Each number is 128 + 24 x the weight over its row's rms, rounded and kept within 0 to 255. Layers, rows and columns count from 0. The size above them is the row's rms in percent of the matrix's.

# layer 4 MLP down (transposed), 256x64, rms 0.0649, rows 24-48, columns 0-63
size [ 96  90 104 120 111  96  92  97  97  62  93 108  89  90  77  89  96 104 107 106 113 115 105  54  94]
[[126 124 117 107 116  97 140 142 121 126  92 129 145 116 105 109 145 124 147 128 128 132 129 132 121 140 109 137 132  96 142  74 146 146 132 122 191 104 142 106  84 160 132  87 119 147 144 105 157 113 152 106 187 163 181  90 173 108 134 129 142 100 133 116]
 [ 76 149 132 190 148 122 136 121 143 126 118 151 159 142 127 125 147 139 120 145 108 160 159  81 101 123 173 116 135 104 144  99  92  97 110 110 123 132 111 168 115 117 116  89 133 160 102 153 133 132 121 113 103 139 125 168 132 107 146 103  97 132 112 180]
 [146  83 128 121 147  97 132 145 149 117 146 169 128 136 148  81  94 128 127 141 110 138 140 140 122 164 123 130  82 111 124 111 128 181 143 177 180 132 158 106 110  67 154 121 117 110 131 123  98 109 124 109 107 121 143 133 163 115  97 110 142  95 127 146]
 [141 136  85 136 148 143 118 106 143 145 114 142 141  87 128 130 155 142 146 123 138 140  81 128 160 122 129 130 129 107 129 106 164  56 131 144 126 189 123  92 112 146 122 163 146 137 130  97 125 165 145 130 135 106 137  77 138 137  92 130 127 137  73 148]
 [ 53 132 139 111 119 160 115 131 122 136 104 145  93 106 113 107 144 122 124 125 132 103 145 100 143 139 116 106 104 122 137 148 119 127 163  73 122  98 117 145 122 162 126 128 156 131 132 143 119 126 105 209 160 135 107 102 138 134 142 116 142 166 116 180]
 [149 118 137 155 153 149  99 134 106 111 125 137 102  98 140 114 126 124 109 122 142 147 139 212 146 105 113 133 106 158 143 129 115 139 169 114 126 103  94 121 107 104 153 114 141 168 179 102 117 109 135 176 168 132 129 118 109 102 127 115 144 146  99 172]
 [123 128  96 129 135 113  99 130 136 152 118 106 143 149 117 111 141 119  99 152 134  80 180 126 156 145 133 136 115 152 157 194 136  92  88 159 139  93 131 163 111 116 159 119 132 144 113 132 104  95 125 110 164 128 113 159 110 149 147  73 111 131  95 136]
 [132  90  87 130 143 118 125 163 150  91 132 132 134  91 154 104 156 167 120 140 105 112 136 106 188 143 156 123 129  74 105 140 152 129 124 144 138 190 123  76 104 110 107 122 139 150 115 136 103 135 142 132 130 177 152 134 118 101 109 116 120 140 144 144]
 [114 121 101 102 127 180 117 158 115 129 122 134 124  89 145 157 189 160 153 130 149 127 128 118 124  78 129 131 109 150 191 137 166  89 129 123 132 111 113 133 148 158 114 111 109  93 126 103 132 170 129 110  94 108 159 108 102 111 106 115 131 102 134 145]
 [142 128 145  89 150  57 148 128 136 107 102 144 145 121 100  94 143 160 108 127 124 152 126  82 125 126  79 134 114 100 121 101 141 132 157 157 182 124 158 110  91 152 131 129 138 130 120 159 153 124 142 143 109 131 123 138 114  96 175 142 159 149 153 139]
 [125 145 102 129  97  95  97 124 130 130 108 115 111 129 141  91 151 118 147 122  79 176 159  72 140 113 166 155 119 111 118 153  95 109 136 116 163 129 132 127 130 113 151 134 137 127 142 116 164 121 162 150 149 162 107  99  78 149 121 146 152 169 151 160]
 [118 171 101 117 140 140 134 110 155 111 131 107 115 131 146  82 113 124 157 128 113  84 142 135 110 113 168 138 170  89 124 100 126 125 119 153 109 157 103  93 143 126 154 141 146 178 156 113 126  80 127 163 140 159 115 122 109 121 152 114  67 156 107 124]
 [166 133 144  96 132 147 133 155 127 117 170 105 134 131 132 112 156  83 135 118 117 122 113 138 122 135 141 108 103 126 109  87 125 130 129 121 156  97  53 154 105 156 104 116 129 104  80 106 165 139 166 137 108 108 145 155 157  99 129 144 126 174  99 142]
 [133 107 110 154  57 138 164 164 138 174  94 144 154 133 148  92 162 106 126 140 112 136 128 114 154 121 145 156 127 107 145  92 142 134 133 161  90 128 112 132  88 128 131 114 133 121 122 167 148 149 130  75 171 104 124 131 162 118  97 133 133 109 130 113]
 [141 166 140 124 100 102 149 114 142 113 115 121 119 142  99 108 118 116 163 121 131 128 130 149 155 112 123 148 135 115  87 141 110 141 116 101 168 159 147 165 105 140 180 139 122 139  68 191 123 100 148 168 126 116 124  91 139 167 126  88 111 104 122 118]
 [121 127 127 139 118 131 175 124 148 118 158 106 138 147 136 122 120 113 165 152 141 125 134 101  98 132 148  95 155 116 143 146 123 137 157 149 119 166 113 124 123 133 159 152  62 106 167 120 138  48 115 151 106 109 125 141 155 102  84 120 125  87 148 138]
 [107 142  90 157 145 121 146 131 127 106 110 113 140 151 196 129 164 192 102  95 140 137 123 151 133 144 131 124 140  98 106  74 129 116 112 114 134 113 134 161 121  98 184 142 100 119 118 107  93 129 120 173 117 110 151 114 150 126 134 125 123 163 117 117]
 [111  98 134 154 170  94 160 171 136 135 141 149  92 134  85 101 119 141 155 137 134 160 124 113 102 114 130  95  94 118 156 178 128 141 117 106 159 123 143 150  83 131 146 136 145 175  80 119 142 146 159  95 123 112 124  98 142 132 123 131 129 106 106  95]
 [155 156 133  95 110 130 144 113 129  85 149 118 124  91 120 125 147  89  70 171 106 128 168 151 173 113 160 129 135 125 109 166 119 123 111 130 138 102 152 106 125  82 146 122  89 114 144 110 116 123 180 131 142 158 126 155 133 130 106 108 115 120 165 149]
 [108 112 121 146  92 128  97  76 146 142 110 109 124 103 106 109 117 100 134 169 170 127 129 114 122 149 110 170 143 100 135 114 119 135 173 163 113 149 114 110 139 139 138 155 102 112 114 174 151 120 112 154 172 149 131  98 112 136 114 109 197 138 123 106]
 [123 139 106 125 149 106  83 148 159 123 135 121  80 127 114 129  91 154 131 143 123  87 152 162 125 172  92 135 148 124 132 137 194 144  93 128 114 118  97  99 156 141 127  96 117 149  94 122 161 121  95 114 119 150 127 167 148 145 135 153 152  89 120 139]
 [158 102  87 110 120 148  94  89 140 142 149 125 149 152 128 137 114 111 132 118  75 148  93 107 157  82 113 106 134 160 148 128 109 114 120 137 141 119 117 101 124 160 109 127 136 105 114 135 130 177 161 110 156 122 111 156 174 115 128 172 127 179 116 155]
 [122  87 171 141  99 102 133 138 146  99 155 140  62 155  85  97  99 147 120 106 110 146 136 154 134 159 172 125 115 148 156 140 152 106 125 161 118 160 128 111 142  96 144 126 134 146 126 147 149 126 103 116 148 132 126 155 152 100 144 117  90 112  79 120]
 [118 122  94 115 116 112 156 164 162  99  89 104 101 130 116 115 150 107  79  98 179  93  78 122 145 125 123 155 118 156 133 127 145 147 128 152  90 126 159 158 128 161 160 107 162 130 106 162 122 111 126 117 123 153 122 123  98 140 143 147 166 132 149 152]
 [ 94 146 111 171 111 102 126 151 121 156 123 118 146 139 141 117 139 107 100 139 124 119 129 110 145 107  91  85 109 139 134 145 120 116  92 182 119  62 110 118 171 171  93 124 101 127 125 144 151 114 164 121 122 170  96 135 165 137 130 158 137 118 145 148]]
# layer 4 MLP up, 256x64, rms 0.306, rows 25-48, columns 0-63
size [101  98  86 108  90  86 105  88  71 102 105  92  94  92  84 111  97  94 103 107 105 101  74  89]
[[150 137 165 147 107  98 107 149 106  99 138 112 131  93 153 144 116 125 125 154 143 126 100 152  77 187 117 152  87 116 133 121 139 138 175 151 123 132 117  90 106 154 129 135 137 110 158 122 128 140 129  98 119 179 104  92 127 128 169 143  97 107 152  99]
 [128 146 112 126  98 123 142 110 117 129 108 151 121 122 173 138 123 157  97 110 101 104 120 131 106 137 162 172 118 100 140 129 104 143 123 134 148 165 165 186 131 108 153  92 123 147 115 105 132 139 136 140 116 126 181 125 124  89  68 182 123 147  99 115]
 [126 169 139 127  96 113 146 142 115  75 125 165 155 103 158 130 125 157 118 140 168 117  74  98 125 129 137 116 112  95 145  74 112 126 138 103 131 141 135 136  91 123 126 185 120 130 117 146 130 164 125 192 149 114 158 106 150 116 124 126 127 128 100 133]
 [182 113 143 122 125 126 172 125 125 164 141 147 145  99 109 149 142 130 128 121 168 110 115 148 126 109 109 107 151  62 144 148 160 153 152 117 133 121  80 128 115 135 129 127 108 100 161 116 122  90 162  81 187 119 123 134 125 130 100 117 123 127 109  94]
 [138 139 123 100  99  89 106  89 142  96 127 145 145 146 123 137 153 140  86 127  91 172 115 107  94 148 118 117 108 141 139 128 135 125 163 120 153  96 157 130 102 143 157  92  78 140 117 162 165 140 141 143 150  99 130 139 150 130 146 156  67 153 127 149]
 [124 122 130 112 116 107  59 120 125 150  99 174 106 143 170 104 102 129 102 106 101 116 155 125 169 146 152 161 138 123 138 153 127 110 135 127 148 124 165 117  90  99 120 126 163 178 112 129 151 133  93 134 155 139 125 145  98 142 142 112  86 127 100 161]
 [152 100 108 130 152 139 123 166  79 129  90 159 176 107 139 115  94 118 126 146 140 103 141 109 139 120 131 148 159  82 148 138 124 136 120 148 155 153 155 150  95 109 117 110 141 112 122 144  56 166  93 124 148 134 128 147  99  93 147 112 124 135 138 102]
 [119 173 164 115 115 123 128 127 110 128 146 146 115 130 145  89 155 108  99 124 154 163  85 117 156 121 162 165 144  98 120  93  98 131 166 127 133 134 128 158 125 128 127 154 111 117 111 132 165 138 105 179 117 115 142 106 105 143 160  88  86 118  90  88]
 [139 158 152 140 155  91 134 107 100 149 141 148  82 118 148 151 139 124  97 107 145  77 124 185 110  83 104 133 145 120 158 105 151 149 134 143 143 126 110 120 168  97 143  95 149 127 121  99 155 141 105 139 160 122 158  86 165 134 130 123  96 115 129 117]
 [157 113 167 104 131 113 116 170 114 183 136 176 126  77 130 149  93 103  89  96 121 101 125 111 125 116 107 150 122 115 157 149 141 135 151 116 161 167 112 110 129 156 162 150 136 142 127  88 143 110 114  83 136 151 151 117 128 153 134 127 124  98  98 130]
 [140 136 113 113 124 128 148 163 107  94 137 123 132 149 134  89  88 173 126 140 160 122 171 115  99 139 117  94 147 132 157 158  96 155 100 122 128 139 167 155 130 141  94  95 112  87 103 136 119 159 114 109 155 162 138  84 136 136  79 126 100 147 137 147]
 [104 163 167 123 132 171 119 134 121 133 153 131 136 152 147 104  74  90 120 138 124 150 146  66 147 145 116 151 113 118  95 168 127 104  92 143 107 171 104 111 135  92 135 123 114 128 138 152 100 125 134 136 126  91 128  95 146 149  80 140 131 107 153 149]
 [149 143 140 117 146 108 127  72  79 157 158 142 139 130 150 165 113 102 137 133 162 116  98 124 134 139 154 134 129 120  85  83 103 121 147 143 119 122 117 152 174 108  84 119 108 114 169 132 101 154 112 110 145 167 108  94 173 130 147 110 101 130 138 128]
 [145 166 117 165 103  98 148 122 137 121 128 122 149 157  87 164 128 110 141 105 116 131 138 148  88 117 125 136 175 141  82 119 127 123 125 161 148 157 132  92 127 111 130 182  96 118 135 106  81 141 129 151 145 115 113  77 146 141 158 125 123 122  73 139]
 [113 135 169 171 120 106 138  98 110 133 152 118 137 101 127 128 114  87 144  87 136 174 118 114 106 154 146 114 157 140 127 119 130 156 117 107 132 132  85 141 121 121 162 141 111  87 133 152 114 142 112 151  87 119 145  93  98  83 122 120 188 154 116 167]
 [108 146 136 127 128 132  94 160 138 161 106  97 112 157 162 117 120 150 143 111 115 124 155 118 175 140 159 142 126 131  74  97 139 153 132 154 121 112 136 165 144 103 134 104 120 164 150  98 108 121 115 147 134  94 159 100  76  99 104 109 171 144 110 159]
 [102 134 121  65 131 127 122 124 111 118 127 135 109 136 190 145 107 123  75 100 109 112  96 133 117 139 110 131 163 145 134  91 127 156 141 137 122 168 115 157 186 129 129 142 122 155 143  96 112 151 172 109 121 173 151 152 134 101 118 111 109 131 122 162]
 [136 131 109  97 144 189 157 162 151 139 114 107 144 142 160 174 175 132  90 151 129 126 114  81 134 105  64 104 108 125 140 127 119 137 142 122 156 145 111 106 109 127 144 128 147 143 168 136 128 152 124 130 115 120 137 161 103 125  94 139 119 104 122  78]
 [138 135 164 143 145 141  93 145 121 139 120 174 158 121 103 151 121 151 124  97 143 131 134  92 136 170 159  84  86 133 129 176  99 107 151 121 132 112 151 123 115 103 129 125 113 101 120 143  80 117  77 139 151 160 146  98 169 142 147 103 133 104 108 125]
 [158 138 143  91 115  98  97 111 152 120 108 135 121 132 157  90 134 110 137 155 169 125 150 117 122 152 119 150 148 124  94 119 166  88 141 138 128 147 158 121 126 136 161 107  97  98 130 129 116 110 135 153 160  95 120  75 132  94 112 163 130 170  96 179]
 [104 136 119 103 100 177  71 101 117 155 132 173  92 147 140 125 133 107 146 129 132 100 137 183 140 128  97 128 118 110 119 121 160 169 136 104 117 131 151  95 116 106 136 165 137 109 172 112 134  99 128 147 134 124 107 126 112 186 142  98 115 116 133 102]
 [127 106 157 177 112 156 130  95 124 103 117  99 140 102 136 155 126 146 103  72 119 127 160  95 158  99 142 148 121 142 113 132 109 141 179  91 120 128 134 145 158 129 128 159 151 151 107 138  95  83 133 118 143 166 120 124 117 128 169 102  79 116 117 143]
 [146 143 117 127 118 123 140 145 139 153  90 122 144 129 137 115 113 130 139 111 123 172 186 149 109  89 110  95  97 114  79 102 101 120 122 111 142 181 133 124 142 109 140 189 130 159  94  59 104 142 119 135 140 142 128 131 134 155 158 117 122 133 109 127]
 [128 125 151 153 140 123 134 145 109 126 138 143 187 104 120 141 123 107 142 140 178 113  74  78 110 140 171  97 138 103  90 147 132 131 161 109 136 121 156 144 182 121 154 160 142 107 117 103 125 106  95 140  90 103 115 122 145 147  99 138 144  97 132 133]]